{"n_layer": 9, "d_model": 256, "n_head": 2, "n_kv_head": 1, "head_dim": 128, "d_mlp": 1280, "vocab_size": 4096, "activation": "swiglu", "norm": "rmsnorm", "norm_place": "pre", "norm_eps": 1e-05, "positions": "rope", "rope_base": 2020.0, "rope_fraction": 1.0, "qk_norm": true, "attn_scale": 0.0884, "bias": "qkv", "tie_embeddings": true, "parallel_block": false, "init": "uniform", "init_std_qkv": 0.05, "init_std_o": 0.0, "init_std_up": 0.05, "init_std_down": 0.0, "optimizer": "adamw", "lr": 0.00181, "lr_mult_o": 0.697, "beta1": 0.9, "beta2": 0.99, "lr_head": 0.00545, "grad_clip": 2.0, "warmup_steps": 516, "schedule": "wsd", "decay_fraction": 0.858, "decay_shape": "linear", "final_lr_fraction": 0.1, "batch_tokens": 65536, "seq_len": 256, "doc_mask": false, "train_tokens": 531500000, "steps": 8111, "dataset": "wikipedia_en"}
Each number is 128 + 32 x the weight over its row's rms, rounded and kept within 0 to 255. Layers, rows and columns count from 0. The size above them is the row's rms in percent of the matrix's.

# layer 6 MLP gate, 1280x256, rms 0.0973, rows 568-585, columns 128-255
size [103 108 109  93 101 103 105  99  98 101 103  95 103  95 100 100 114 100]
[[146  96  84 126 182  83 120 103 205 190 137 134 110 188  85 156 127  75 135  66 102 160 126 125 173 120  86 127 144 156 155 147  97 115 194  87 130 146 148 119  89 105  83 112 134 125 112  81 164 146 146 212 199  68 136 125 102 137 185 121  84 127 118  73 111 130 108 118 138 157 142 106  88 130  92 122 132 175 105 120 143  55 130 145 120  79  68 114 119 135 107  87 157  95 119 168 167 102  69 164 150 138 157 173 126  53 138 159 106 128 163 126 157 168 155  85  98 104 104 193  64 122 118 122 120 159 153 157]
 [ 99 120 111 186 193 152 121 111 177 120 158  88 108 107 181 144 177 176  88  85 167 126 158 133 190 115 116 176  91 175 129 103  99  86 167 166 104 115 152 120 149 146  85 160 139 108 142 156 122 154  88 126 114 114 165 150 174 151 140 144 149 130 153  85 167  98 119 133 156 110  86 121  79 107  77 112 124 108 105 119 111 197 137 162 122 163  76 141  82  91 150 170  81 144 100 141  48  99  97 119 177 141 123  13  95 113 141 138 100  91 162 128 142  68  85  76 146  97 136 110 128 125  89 154 139 136 173 148]
 [126  66  99  98  77 123 100 149 151 123  99 132 143 117 140 132 175 136  84  85 131 149 167 118 179 141 150 145 108  65 140 156 139 130 103 168 122 108 153 141 112 133 146 117 153 155  89 138 141 167 100 157 113 136  60 207 115 136  98 179 134 120 156 106 181 155 191 147 168 159 147 138 158  96 122  98 123 156 105 167 127 133 129 123  98  82  58 138 168  78 114  49  82 102  93 111 112  71  79 117 126 124  82 131 117 112 170 160 132 181 164 125  76 189 121  99 156 143  98 150  78  81 117 153 184 127  87 158]
 [160 157 116  73 126 109 115 149 133  89 125 107 126 173 127 143  62 121 136 194 108 113 170 186 132 108 154  82 100 162 148  97 122 133 143 117  78  88 104 116 159 153 160 142 115  87 147 138 100 124 151  78 112 106  93  49 119 141 168 139  74 115 184 234 112  79 101 106 105  95 162 108 132  93 138 141 124 136  93 143 178 199  67  92 121 161 134 145 132  86 164 103 140 194 122  96  86 142 170 143 169 145 136 130 139 100 152 135 115  73 119 106 153 131 133 171 107 110 112 192 137 101 109 175 180 180 115 129]
 [132 104 119 104 124 100 169 137 136 143 182 148  67 137  74 184 171  81 118 123 116  63 156 134 132 161  94 129 195  77 141  90 160 174 156 151  77 131 101 150  69 117 159  66 137 196 164 136 134 120  74 122  84 137 186 185 122 112 139 130 146 115  98 147 102 116  62 146 133 157  87  76 153  43 109 122 119 158 109  80 129 137 148 160 142 176 158 120  60 123 106 128  73 122  79 169 123 116 131 122 153 155 142 113 135  99 122 109 129 111 117 113 176 186 133 128 105 131  53 171 118 134 112  78 137 154  72 139]
 [179 139 121 134 186 182 106 163 178 143 132 142 134 149  81 161 101 101 112 168 123 176 117 133 121  71 108 122 117 149 110 119 107 114 117 139 151 145 182 160 173  98 139 121 125  78 127 132 156 184 189  93 170 143 112 112 131  96 135 135  98 132 147 150  77  99 160  60 116  63  97 119 113 140 148 161 102  77  92 148 121  93 161 129 122 143  59  72 181 142 176 140 140  91 126 162 169 140  93  88 143 119 149  98 110 142 132  88 204 110 125 112  94 120  73 120  76 125 133 130  87 109 107 198 165 172 127 117]
 [130  69 185 109 125 112 119  97 168 136  75 116 115 138 181 147 154 124 203 115 115 110 163 133  89 172 129 172 146  87 139 200  99 161 174 119 181  87 187 178 115 147 155 102 150 130  79  70 127 131 144 144 180 138 166 120  93 111 162 143 182 122  88 103 153 153  78  86 146 131 110 135 108 155 121 101 154 155  90 153 128 126 170  85 128 140 110  60 124 117 127 113  94 134 141 110 133 147 100 140 135  69 169 161 132  93 108 125 134 106 133  84  70 112 201 148 110 116 128 114 134 154  90  72  91 185 117 149]
 [107 112 106 162 168 119  87 127  65  75 111 181  83  94 148  95 135 126 116 103 112  90 113  60 123 120 155 168 106 153 120 135  88  96 151 110 162 109 164 119 160 132  92 174 116 173 130 137 109 139  99 126 147 154 149  77 114 133 164 145 108  95 102 157 153 150 128 109 138 116 147 145 142 141 160 161 154  61  97 108  79 134 121 194 120 124 107 119 160 150  95  71 123 208 138 117 152 119  46 132 114 163 162  73 120  77 142 133 135 127 122  86 191 130 116 117 150 158 137  89  89 147 161 142 140 130 102 169]
 [164 143 129 169 155 117 156 135  85 122  93 176 169 169 136 153 106  80  81 137 243 141 101  96 175 128 108 127 145 139 145 178 127 121 158 120 181  39 152 129  80 201 146  76 173 105 144 119 136 143 122 186 170  82 197 129 132 116 151 134 126  92 116 169 153 132 136  98 157 101  98 103 144 145 143 154 155  95 121 118  84  99 126 172 145 113  70 116  80 141 107 139 109  97 163  93 135 139 134 147 123 134 100 105  87 170 117 166 146 128 125 184 165 105 150 168  97 154  96 117  95 140 107 105 113 150 131 157]
 [146 168 142 189 134 127 117 126 141 171 117 139 145 139 129 164 146  80 138  98 109 164 195 112 149 155 130 133 160 186 183 170 130 120 127 155 165 189 191 123 135  75 146 124 179 120  71  72 138 139 143 149 190 101 108  20 134  92  84 116 134 116  93 116 137 116 132 134 175 135 123 134 185 122  82 133 144 114  74 171 109 140 146  85 111 126 210 193 119 130 164 163  97  87  98 148 164 146  79 170 130 110 143  81 107  66 131 141 139 213  91 109 111  79 176 201 115  95 161 193 121 140  86 154  92 181 108 121]
 [ 83 190 184  98 141 104  86 133 182  86 143 103 152 142  95 104  89 134 186 101 102 133 111 137 140 107 145 168  99 100 124 128 103  86 154 159  98 113  99 115 151 198 116 164 132  90  81 177 124 133  85 108 141 180 167 151 121 133 109 144 106 129 151  99 106  69 159  67 122 137 104 146 148 111 171 135 187 160 104 103 103 151 143  64  67 183  96 119  99 128  68  63 194 157 118 165 105 129 129 136 137  95 139 145  66 137 151 104  96 135 144 152 188 156 167 160 105 125  79 114 111 100 131 118 102 148 126 151]
 [140 105 148 167 149  86 140 166 110  84  61 130  81 116 115 127  84  98 169 147 101  99 104 161 152 112 106  69 171 175   2 105 132 144 193 132 171 140 157 106 195 157 119 130 124 135  85 117 111 170 118 127 109 129 134 124 145  65  80 134 136 169 153 187 105 134  83  94 139 158 103 157  94 117 142 129 151 137  10 115 134 186 141  99 124  68 161 151 125 129  78 117 133 134 132 174 164 121 142 122 161  48 132 123 132  64 105 176 179 139 192 102 137 146 196 169 134 147  62  99 123 141  97 117 152 102 134 104]
 [ 79 100 119 139 195 164 134  68 159  71  89 172 138  79 175  90 109 126 213  79 158 183 162 133 191 152 123  70  62 136 133 112 182  95  94 115 122  94 107 104 102 121  69  90 135 135 148 159 107 102  96  94 190 126 122 160 159  92 149 106 128 108 110 150  99 129 146  89 169 123 112 160 150 146  80 118 142  90 112 169 105  91 192 105 142 128 114 151 137 115 157  92  29 179 126 135 111 158  88  62 147 120  88 125 141 122 182 133 158 111 166 171 164 110 162 172  95 124 150  72 157  97 140 124 107 125 101 129]
 [133 113 143  58 182 128 122 163 124  75 141 173 152 149 115 150  66 130 132  40 174 144 108  89 131 106 120 110 120 109  86 119 123  88 127 170  83 147  96 177 150 166 162 148 147 145 116 145 110 101 155 133 151 115  75 128 140 118 110 177 104  96 149 125 131 169  90 165 133 119  98 124 140 138 131  89 125 135 134 141 147 181 151 232 125 140  62 142 145  95 193 113 169 111 168 110 167 139 150 135  96 103 142  84 117 138 111 115 110 156 164 137 160  50 120 110 108 133  95  94 135 121  67 138 169 196 121 201]
 [120 129 159 133 102 172 125 161 111 147 129 126 128 172 109  73 192 109 105 125 163 121 166 156 194 148 158 126  88  44  74 136 150 166 179  90 151 163 157 106 183 161 124 143 139 118  68 121 129 129 143 172 102 127 136 170 121 101 134 168 120 163 146 148 138 103 147  86 114 103 107 167 102  56 115 135 103 182 101 165 127  61 120 112 101 117 126 156 172 151  99 161 165 138  91 215 139 137 129  80 166 199 139 156  88  88  96 138  65  96 154 100 138 101 155 100 132 177 175  80  74 137 124 100 123 156 118 129]
 [128  77 112 122 157  90 176  66 133 145 148 181 140 130 125  94 144 112 151 130 128 107 174 143 155  67 147 131 131 106 169  97 121 137 149 103 185 141 146  91 175  80 107  65 161 131  81 142 136 137 184 126  78 203 218 112 154 218 141 139 107  97 110 119 129 143 128  89 127 107 106 114 120 155 112 146 165 161 153 137  99  33  78 112 176 177 161 155 148 183 102 150 157 101 144 161 137  91  88  86 127 124 146 173 132 133  98  74 158  79 149 126 138 145  98 132 132  89 110 104 119 146 145 142 111 187  83 128]
 [133  88 106 149 204  83 111 120 162 103 136 162 150 154 146  34 132 162 125 155 128  81 147 113 123 141 139 120  92 146  77 147 153 123 154  92 151 121 115 105 162 102 164 112 158 117 117 131  97 134 150 139 154 128 116 129 117 110 131  60 121  93 191 187 161 148 160 120 168 101 121  70  97 121  94  80 215 145  66 143 138 121 114  98 182 104 182 123 129 110 122 135 172 151 123 157 116 151 108  70 149 124 143 188 105 120  91  85 148  92 137 113 136 140 196 144 130 111 119 115 103 159  97 103 104 159 124 136]
 [ 90 141 166 127 142 122  95 124 150 153 128  95  71  96 156 115 190 142 182  78 209 115  98 178 155 140 165  87 159 127 209 204 136 118 109  98 139  70 130 106  51 160  91 108 118 124 112 168  92 101 149 122 132 144 109 118 171 137  73 127 138 111 108 140 164 108 137 181 122 121 145 173 146  53 115 130 144 188  95 121  85  92 224 120  93 150 140 127 118 126 158 112 123 117 155 145 147 141  88 118 140 141 149 126  97 109  97 123  59 155 185 140 114 140 120 157  98  81  85 166 102 128 151 114 151 142 109 110]]
# layer 6 MLP up, 1280x256, rms 0.0988, rows 568-585, columns 128-255
size [100 104 105  94 101  99 102 100  98  98 100  97 108 108  97  97 106 102]
[[188 122 136 150 152  83 145 171 141 101  85  97  47  98 150 178 137 131 146 196 153 178  65 142 105 135 165 108 100 158  68 137 152 121  81 119 120 101 149 102  81 145 135 149  81 225 116 104 134 146 183 133 130 139 171 177  96 177 131 156 143  85 175 142 188 119 131 109 158  94 134  83 158 117 150 117 116 157 149  70 144  83 128  79 155  98 129  95 119  99 181 137 125 120 127 135  68 137  88 150  90 116 165  82 189 121 100 129 145 137 105 105 102 151 119 128 131  97 182 121 110 127 181 107 102 137 139 166]
 [142  90  94 168  69 172 130 136 188 103  80 106 108 125 183 180  73 128 121 102  69 115 141 182 155 188  88 119 126 113 186 118 145 173 134 165 192 157 169 168  54 117 150  84 137 101 129  98 111 120  95 116  99  76 139  84 105  99 128 154 150 160  90 108 165 115 130 145 138 133 150 101 165 154 134  60 134 192 136 117 128 119 167 109 135 125  60 203  94 131  96 131 158 145 121 141 169 128 181 112 152 114 102 133 122 121 107 191 114  85 196 108 154 136 142 150 180 127 161 167  87 163 156  95 124 155 145 117]
 [142 152 100 127 122 156 128  80 128 100 149 134 110 122 151 136 169 120 117 105  98 108  99 141  84 110 188 148 180  70 148 164 111 141 125 143 113 102 125 158 138 150 149 145 108 140  88 154 169 164 126 162 185 132 127 137 128 113 165  92 124 104 116 116 164 114 143  55 125 109 192 147 140 181 181 137 166 124 159 148 143 130 162 103 182 144 105 156 166 151 115 127 167 165 128 165 131 123 156 176 101  64 137  67 176 134 139  50 102  95 120  48 182 153  93  78 188 129 109 101  92 146 121 131  91 118 113 105]
 [137 130 135  51  91 156  97 143  85 164  92 133 119 111 118  95  81 123 104 151 118 104 112  82 130 105 141 145 130 111 156 147 121 168  79 128  80  94 114 120  98 109  88 129 145 112 114 150  92 129 147 155 139 112 112 153 138 172 153 120  93 111 114 150  75 187 146 157 124 171 135 101 114  90 142 130 196 139 150 163 196 136 175 158 133  97 156 120 136 157 170 155 117 165 106 152 139  90 113 183  95 163 119  94  81 138 101 175  63 131 147  71 120 128  94 145 108 186  99 194 153 126 100 182 118 135  49 148]
 [127 155 162 156  96 161 118 126 107  84 138 179 100 131 136 115 108 137  98  78 115 112 131 114 147  89  87 156 110 164  90 120 130 128 141  90 104  97  97 109 159  94 157 152 108 100 164 109 106 154 119 132 119 130 101  31 107 145 127 184 142 116 145  66  91 121 130 108 110 133 152 166  75  94 159 130 114 142 169 156 131 105 113 124 110 182 106 117 136 133 126  75 166  95 107  79 125  60 132 169 122  99 155  86 136 124 158 101 169  76 170 171 174 109  80 137 124 155 150  75 167 132 117 156 152  85 100 123]
 [136  77 123 203 157 113 147 122 142 118 143 133  98  90 199 140 164  67 134 151 105 186 123 112 150 102 146 204 192 100  97 176 121 126  99 157 132 150 121 158  91 120 130 106 111  91 138 126 143 170 142 161 200 102 112 117  90 134 137 125 173 108  98 156 134 134 103 111 112 135 145 119 122  93  72 130 114 145 126 138 112 159 176 130 119  80 108 186 145 191 159 122  86 180  69 132  99 142 106 119 116 152 148  91 175 161 186 179 108  91 167 134 133 169  87 112 171 137 115 136 144 100 107 103 111 160 146 127]
 [174 150 167 118 130 107 188  96 144 146  90 151 103 104 190 133 101 127 114  71  97 118 120 115 143 136 150  84 125 122 127 135  95 161  66  61 128 112  49 130 186 183 140 120 186  93  59 149  63  99  94 158 147  66  93 133 126 174 148 101 146 110 153 140 108 159 100 128 172 124 125 116 114 174 193 105  80 199 164 133 108 124 111 121 145 151 106 187 110 171 132 132 149 108 139 148 138  93 174 155 167 134 181 178 122 128 157 124  95 115 125  85 168 107 100 176 167 130 136 165 108 136 109  87 139  83  47 198]
 [ 70 163 174 129 200  71 116 107 174  73 112 186 153 117  94 140 145 149 127 106  97 137 140 110 178 131 161 154  87 117 145 136 141 174 117 165 144 117 202 115 127  95 148 222  72 146 105 189 201 131 126 132 142  60 111 113 162  99 143  79 160 163 150 113 146 114 105  93 107 106 110 153 136  80  55 175 142 159 149 167 161 119 115 131 116 150 120  88 126 163 109 142  97 114 152 103 140 119 106 191  81 128 127 190 122 107 119 110 132 142 132 103 120 118 217 126 136  80 137  75 193  78 102 100 127  48 117 109]
 [112 154 114 172 169  58 148  52  88 153 142 166 148 123 119 134  86 150 161 118 168 154 127 164 111 122 127 134 101 175  78 104 118 130 143 147 151 179 105 147 109  87 113  54 106 138 130  97 116 113 157 114  71  98 113 143 104  99  93 125 126 107 143 140 186 151  98  84  86  55 102 127 124 143 112 177  68 100 130 165 138 168 149  97 145  84  96 171 124 136 122 114 151 157 151 167 104  87 220 128 127 164 113 127 160 103  80 127 129  94 117 127 153 159 143 140 119 146 154 161 102 150 100 110 117 112 112 190]
 [123 103 155 151 117 114  62  97 173 185 132  85  78  82 121 171 115 134 144 146 137 155 113 124 103 126 119  91 120 120  90 154 144  75 161 153 153 177  48 121 130 129 124 102 122 136  64 128 132 135 147  85 120  94 107 109 138 145 194 120  63 148 141  71 125 166 165 151 186 108 122  95 105 169 101 101 135 112 104 102 116  72 141 177 176  80 124 159 128 120 114 130 111 166 148 100 120 138 100 127 107 116 180 112 112  71 137 122  66 134  98 153 150 113 130 126 109 102 131 162  79  90  63 151 122  92 140 181]
 [ 80 135 150 181 123 136 115 176 140 105  96 149 102 175 100 127 103 122  91 168  66  85 110 102 122  87 168 148 142 107 167  94 138 165 150  48 147  93 132 148 164  95 147 148 158 141 156  49  51 101  38  81 109 104 140  79 138 101 105  74 156  84 152 125 164 118 166 182 163 119 139 120 185 181 152 159 131 174 157  90 136 152 140 142 114 120 124 143 101 189 122 108 152 134 134 151  97  94  92 138 161 137  75 169 163 132 142 178 165 151 141 127  96 170  97 176 135 145 137 142 116 141 138 128 189 125 143 117]
 [143  97 112 127  75 150  93  68 161 136 156  79  96 111  84 139 155 105 163  89 147 148 108 177 140  80 179 124 120 164 172 122  98  96 229 172 144 178 125 177 176 126 170 187 125  86 128 116  97 126 134  97 126 114 180 164 154 133  51 108  60 126 119 109 122 144 119 140 160 137 144 143 130 129 143 135 104  30 115 110  74 162 170 109 151 166 137 115 155 113 149 135 139 106 132 133 117 119 121 122 131 167 148 127 135 168 126 177  84 167 123 134  81 159 141 121 122 117 138 155 181 148 110 193  47  46 120 150]
 [125 146 126 145 153 184 142 129 187 183 102 124 139 138 120 112 120 195 157 141  69 163 112 157 142 190 139  96 115 118 119 116 105 187 117 125 164  96  77 160 143 186 142  92 140 131 135 131 174 107 133 105 161 103 101  74 114 138 149 143 147 139  88  54 171 160 133 155 164 133  40  88  77  95 138 107  97 187 129 176 109 145 113 115 117  66 141 163 192 154 107 168 120 125 165  83 139 115  88 152 155 129 119 157  37  85 149 171 164 194 144 105 105 135  90 132 167 134 104 141 101 119 145 203 179 162 144 117]
 [ 91  96 141  81 133 161 135  98 157 142 207 123 189 148 139 164 130 172  85  97 145 192 183 154 124  97  82  81  96 124 185 157 134 126 112  97 136 181 107 124 107  95 121 107 157 181 124 140 118 130 119 161  88  65 144  93 107 183 159  88 100 156 154  95 152 114 112 152 159 130 107 104 155 126  98 107 131 137 117 133 135  91 122 155 101 201 140 172 126 115 137  87  91  88 121  99 111 117 121 196 145 130  50 126 114 174 136 186 124 125 131 140 154 119  91 119  74  96 128 119 127 116  97  95  84 148  73 131]
 [167 130 108 179 105  79 101  98  98 141  72 101 145 114 164 115 103 151  57 134 155 119 150 130 121  70  89  74 120 133 167 108 110 141 132  83 127  68 102 130  68 117 159  54 173 107 104  97 157 140 169 111 116 147 110  95 125 137 116 129 109  76 169 105 139 137  83 153 126 145 143  68  83 116 134 103 113  35 130  91 173  79 110 120 107  92  94 117  90  48 159 206  83 108 189 125 112 182 110  86 166 160 202 107 142 160  88 118 150 151 122 174 132 117 101 157 121 140 127 122 141 121 130 136 137 103 100 134]
 [101 136 111 152 114 138 185 129 115 119 140 132 203 123  76 142 110 116 148 120 179 127 125 115 158  93 125 171 203  61  93 110  93 165  98 144 166 122 111 116 153  95  77 177 196 152 150 131 211 143 118 119 147 109 115 182 136 141  81 191 178  79 107 129 145  99 118 109  55 160 164 120 149 152 177 147 126  54  99 104 139 117 134 125 110 138  95 150 131 152 159 139 147 137 130 108  97 120 121 173 146  90 150 143  95 183 156 121 100 119 166 152 125  89 109 105 142 143 110  79 120 135 113 130 182 122 197 204]
 [149 125 120 137 129 190 183 126 167 163 146  81 125 124 150 161  86 127 166 123 167 222 120 120 137 135 134 167 155 115 168 148  79 101 117 137 139 143  98 170 136 101 118 157  95 104 155  83 165 137 129 147 110 120  89  88  85 164 110 113 155 138 150  75 101 122 154 131  94 114 187 169 124 116 160 130  68  76 109 141 134 151  73 113  85 157  74 134  92 117  78 125 108 129  85 135 156 103 121 118 151 173 155 126 115 120 151 123 113 142  93 121 136 165 110 139 171 104 169 118 161 127 120 114 102 104 160 147]
 [114 144 137 100 212  98 155  64  82 109 189 147 129 117 111 127 160  73 149  79 131 121 105 132 123 107 118  83 108  84  97 117 165 167 177 133  77 148 137 151 117 159 121 101 129 129  85 144  76 137 115  85 177 135 140 176 218 145 133  87 108 142 139 119 116 145 144 136 139  75 178 121 139  51 126 150 146  86  75 117 173 116 130 105 182 140 168 140 131 123 119 197 202 155  86 159 141 113 161  79 125  80 157 146 164 150 130 119 102 138 101 133 125  99  60 118 140 169 104  59 139 116 109  88 105  69  79 118]]
# layer 6 MLP down (transposed), 1280x256, rms 0.0871, rows 568-585, columns 128-255
size [100 100 106  94  97  97 107  99  98  99  97  97 106 104  96  99 102 102]
[[ 87 166  95 149 108  71 166 143 139 134 114 168  82 156  90 133  90 105  85 105 155 151  75 171  83 160 117 101 142 145 142 129 169 161 160 117 144 133 106 193 115 129  98 140  75 141 130 162 116 132  90 173  56  92 143 138  86 129 167 147 127 112  77 145 152 169 105  52 153 105  90 120 138 175  89 158  89 112  94 158 130 127 174 135 119 140 149 162 130 114 102 128 117 104 108 101 148 126 165 115 156 125 104 146  63  87 122 146 141 125 112 160 153 151 138  68 175 142 138 102 139 161 134 129 152 109  84  76]
 [169 123 118 146 152 152 140 159 163 106 150 118  88 106 116 124 131 146 155 119 100 114 190 119 122  97  81 108 136 133 167 149 160 147 134 122  93 105 113 117 128 189 125 123 110  76 129 155  94 151 146 183  43 129 115 131 131 108 101 184 172 106 152 153 137 138 119 172 195 106 161 149 165 194 139 123 165  62 160 145 134 154 204 150 160 119 125 142 167 143  44 131 140 142 162  85 119 129 113  94  84  90 133 121  82  73  92 165 134 182 112 110 135 146 158 120 127 149 139 118  87 165 174  88 159 119 102 153]
 [125 100 156  94 138 169 134 107 217  56  92 143  90 162 161 138  71 171 114 100  86 160 169 137 171 162 123  75 111 119 107 152 109 115 136 112 133  94 117 143 112 178  76  96 139 156 139 157 118 147 154 121 129  76 130 124 167 145 167 159 157 132 148 149 132 148 147 124 167 166 119 174 144 169  97 112 146 158 139  83 119 128 132 170 126 174 171  92  81 104  82 140  71 116 150 138  91 161  84 116 130 151 142 159 113  98 187 142 107 157 157 115 145 105  50 127  94 120 183 117 160  85 115 112 117 132 114 166]
 [106  96 104 139 111 109 137 172 140 116  98 133  91 120 143 142 159 115 102 111 209 155 100 157 134 111  77 118 123 144 121  91 119 158 101  85 127 179 114 114 188 118 174  92 150 139 167 108 117 119 100  99  92 156 113 146 124 110 101 170 212 136  91 112 143  81 173 173 156 151 140 140 108 161  76 164  72 167 173 143 132 139 116 140 133 193 120 128 124  77 136 120 171 146 180 138 145  97  70 117 188 137 138 157 153 132 113 130 172 152 159 190  97 132 108 149 183 105 118 122 141  92 160 161 104 108 158  68]
 [ 98 135 179 138 139 137 107 190  98 119 132 169 149  84 167 142 125 147 110 183 185 214  99 106 143 134 121 109  88 146  59  67 178 153  86  90 129 154 160 100 152  93   0 190 122 136 105 125 161 113 136 115 150  86 102 146 150 105 136 124 129 169 122 166 142 127 101 118  94 120  73 125 118  66  87 138 111 112 119  88 119 124 148 141 156 161 138 175 151 141 176  87 136 157 104 130 132  92 106  88 139 124 116 101 130 153 103 150 126 128 192  97  98 140  87  86 126 156 133  72  82 166 142 125 133 159 134 133]
 [156 121 136 102 117 157  48 141 107 104  91 138 141 144 182  93  83 111 105 193 145 100 109 122 121 169 125 119 229 179 128 134 119 139  82 136  85 146 121 119 149 125 175  98 163 108 116  75  88 114 171 177  52 138 175 102 142 205 149 130 103 116 104 137 118 159 137 108 171 149 120 130 171 176 106 124 121 163  82 143  47 136 130 113 101 162 112 115 137 166 125 116 180 137 150 152 113 103 146 112 174 134 103 142 179  94 210  99 130 136 133  86 170 167 131 120 108 145 101 143 133 120 162 164 122  89 152  96]
 [109 179 105 140 144 177 147 188  98 139 123 108 197 167 147 158 130 124 112 108 224 243 144  81 255 117 130 131  97 186 156 132 143 115 105  95 175 110  71 147 114 127 125 159 135 157 144 158 157  92 183 164 158  92 134 139  91 131 139 106 101 134 135 137 106  81 141 132 122 166 139 146 121 160 192 106 121 121 136 165 156 149 166 131 155 118  92 145 101 134 169 171 113  89  95 110 170 130 115 122  93 100 161 144  85 138  69  91 108 103 112 133 175 120 160 160 147  69 103 169 135  72 117  75 147 151  77 139]
 [180 118 143  94 157 107 145  97 155 108 108 145 145 108 126 101 174 129 147 118 145 106 172 113 152 192 126 135 124  95 168 135 127 154  82 148 180 136  80 130  59  95 111 132  90 170 145 196 125 150 125  97  78 102 138 140 178 126 139 118  86 170 133  99  83 100 122 138 104 151  84 151 109 155 167 127 173  92 110 134 124 127 125  58 162 115 148 105  96 163 108 107  77 121 121 133 135 139 118 119  91 125 142 122 112  67 154 118 102 166 123 165 181 144 156 105 167  86 120 142  74 135  36 127 106 145 177 132]
 [140  94 157 130  96 127 143 113 112  67 117 218  65 148 163 144 104  83 113 123 130  84 141 125 123 190  92 188  56 180 145 131 119 132 119 135  86 116 116  59 102 140 239  75 131 119 163 103 105 181 157 129 133 149 101 105 126 146 119  93 131  42 164 232  98  89 143 126 175 121 127 168 123 113 117 155 142  87  86 151 105 141 107 182  75 132 103 152 136  99 128 152 131  70 162 139 128  97 169 129 173 147 124 137  58 168 177 133 110 169 132 122 138 114 136 112 135 167 103 149 158  99 139 120 105 146 108 106]
 [135 131 199 134 119  88 118 132 157 175  75 114 104 134 132 103 218 156 162 164  71 107 136 141  30  99 192 106 198  82 114 129 186 164 129 117 128 121 101 122 129 149  54 126  95 100 161 142 176  88  94 109 127 134 190 119 189 148 148 118 160 163  94 127 102 126 175 115 153  94 130 112  33 134  80 136 152 134 129 125 118  50 114 150  95 138 141 121  77 167 108  88 123 124 126  81 172 158  81 117 123 158 132 123  84 113 123  93 116 151  84 120 105 173 123 154 114 196  98 135 172 164 179  92 187 101 118 195]
 [139 175  89 123 103 120 159  93 201 144  80 114 151  97  69 101  94 147 121 103 113 111 113 140 193 165 116 117  71 129 142 148 145  92 151 142  81 142 117 119 161  98 165  76 123 185 109 112 131 102 126 128 108 125 121 100  84 165 138 104 155 171 156 180 206 127  85  90 168 113  84 150 121  93 108  82 100 126 140 126 117  42 129 165 204 108 134 148 107 132 105  89 140 113 125 133 199 117 160  65 137 167 161 172 153 158 114 124 125  25 152 131 130 174 129 131 102 125 117 138 103 142 122 109 145 128 128 126]
 [ 97 139 137 128 150 138 117  88 134 140 127  61 166  96 163 138 150 118  81 101 155  83 140 170 135 177  90  89 107  87  96  62 154 165 117 101  91 143 155  39  85 125 152 141  71 121 135  95 118 163 109 134 101 143 137  62 137  88 105 143 127 148 148 128 113  70 142 147 133 154 137 138 127 125 122 145 117 134 132 116 157 135  83 123 117 151 120  92 175 138 136 121 185 124 160 117 128 127  97  54 165 162 107 127 139  84 118 117 135 114 177  61 203 202 129 154 134  74  92 105 133 165 102 107 103 123 145  98]
 [137 133 138 141  76  71 171 138 112  95 130 140  98 136 129  63 120 111 135 162 193 186 118 134 154  79  79 119 170  87 186 107 167 151 137 110 128 152 110 136 158 158 253 158 133 158  90 128 137 113 172 151 161 122 138  98 130 156 178  85 121 170 102  99 160  95 110  91 216 133 116 110 117 142 131 122 170 131  66 174  93 176 226 177  76 127 118 113  93 125 141 133 138  71  96 147 131 100 112 116 159 192 158 161  97 120 131 132  72 157 102 123 144 121 124 120 112 142  75 165 160 154 117 149 138 113 156 164]
 [123 119 112 113  80  82  73 132 114 141 199 134 138  59 113  93 118  90  62 140 108  99 141 151  63 136 151  95 163  87 171 148 149 127  69 149 110 130 156 150 117 160 201 129 142 103 113 147 144 180 112  79 128 113 119  97 140 168 135 164  96 161 116 121 216 168 167 108 164 121 120 116 180  71 120 104 153  99 101 110 113 134 102  73 101 142 128 174 124 121 147 157 142 167  84 166  93 115 185 110  59 143 145 134 184 147 137  82 125 115  92 149 160 144 144 126 128 174 149  59 164 171 188 138 125 134 121  76]
 [120 166 103 110 116 103 108 144 191 136 114 164  91 152  82 164 184  84 202 195 179  76 156 133 115 164  84 148 183 116 121  94 137 115  86 116 163 180 117  89 156 119 188  81 153 135  68 128 118  95 143 112  91 145 124 105 147 162 161 182 112 111 105 128 149 110 131 142 125  70 135 120  93  89  90 149 182 167 133 163 146 106 112 109 145 111 125 175 160  91  88 175 140 119 117 165 122 138 136 122 153 167  94 159 111 145 137 132 147 109 149  71 143 170 110 123 222 141 108 120  95 125 144 121 113 137 143  84]
 [163 140  62 143  97 132 121  65 192 139  97 102 176 138 140 105  77 109 154  84 118  80 181 166  99 140 112  54 144 124 165 110 109 212 152 112 146 133  96 134 129 148  72 154 130  92 130 117  67 123  86 140  96  70 124 215 165 164 138 105 161  97 103 189  70 141  83  80 192 164 191 173 127 110 124 111  94 143 100 114 130  99 140 104 144 131 126 141 168 114 130 119 101 162 153 175 119  72 107 123 114 109 139 104  74  97 141  85 187 123 178  83 161 153 112 111 149 151 119 137 156 117 139 157 110 115 147 156]
 [117 131 149 183 169 125 106 107 131 123  80 130 113 136 171  29 117 147 143 154 157   0 146 153  70 144 157 138  59 163  69 125 135 141 111  75 152 138 128 156 131 133 167 109 148 136 129 139  87 131 106 125 136 103 121 153 104  60 141 105 125 107 146 197 114 146 157 135 205 137 110  95 132  99  71  87 193 170 124 115 124 111 133  84 146 109 192 105 198 138 135 118 183 132 112 149 129 154 146  90 139 148 134 163 128  67  84 173 173 113 172 149 139 116 128 133 128 131  82 139  91 115 128  80 134 198 110 107]
 [ 84  90 199 104  99  98 145  85  88 103  90 107 139 101 141 131  80 184 118 168 138 101 165 109 124 165 131 169 117  79 164 117 110 105 159  69  81 109 189 153  61 124 118  95 123 114 115 143 120 116  97 112 131 117 152 119 130 139 122 170 154 123 156 138 177 165 141 206  83 146 180 155 108 108 124 101 144  75 172 159  95 110 153 154 104 140 105 158 101 114 146 158 141 142  98 120 107 176 150 103 193 150  98 118  83 173 137 171 108  98 158 136 145 134 107 137 125 161 146 153 134 105 100 160 129 118 139 191]]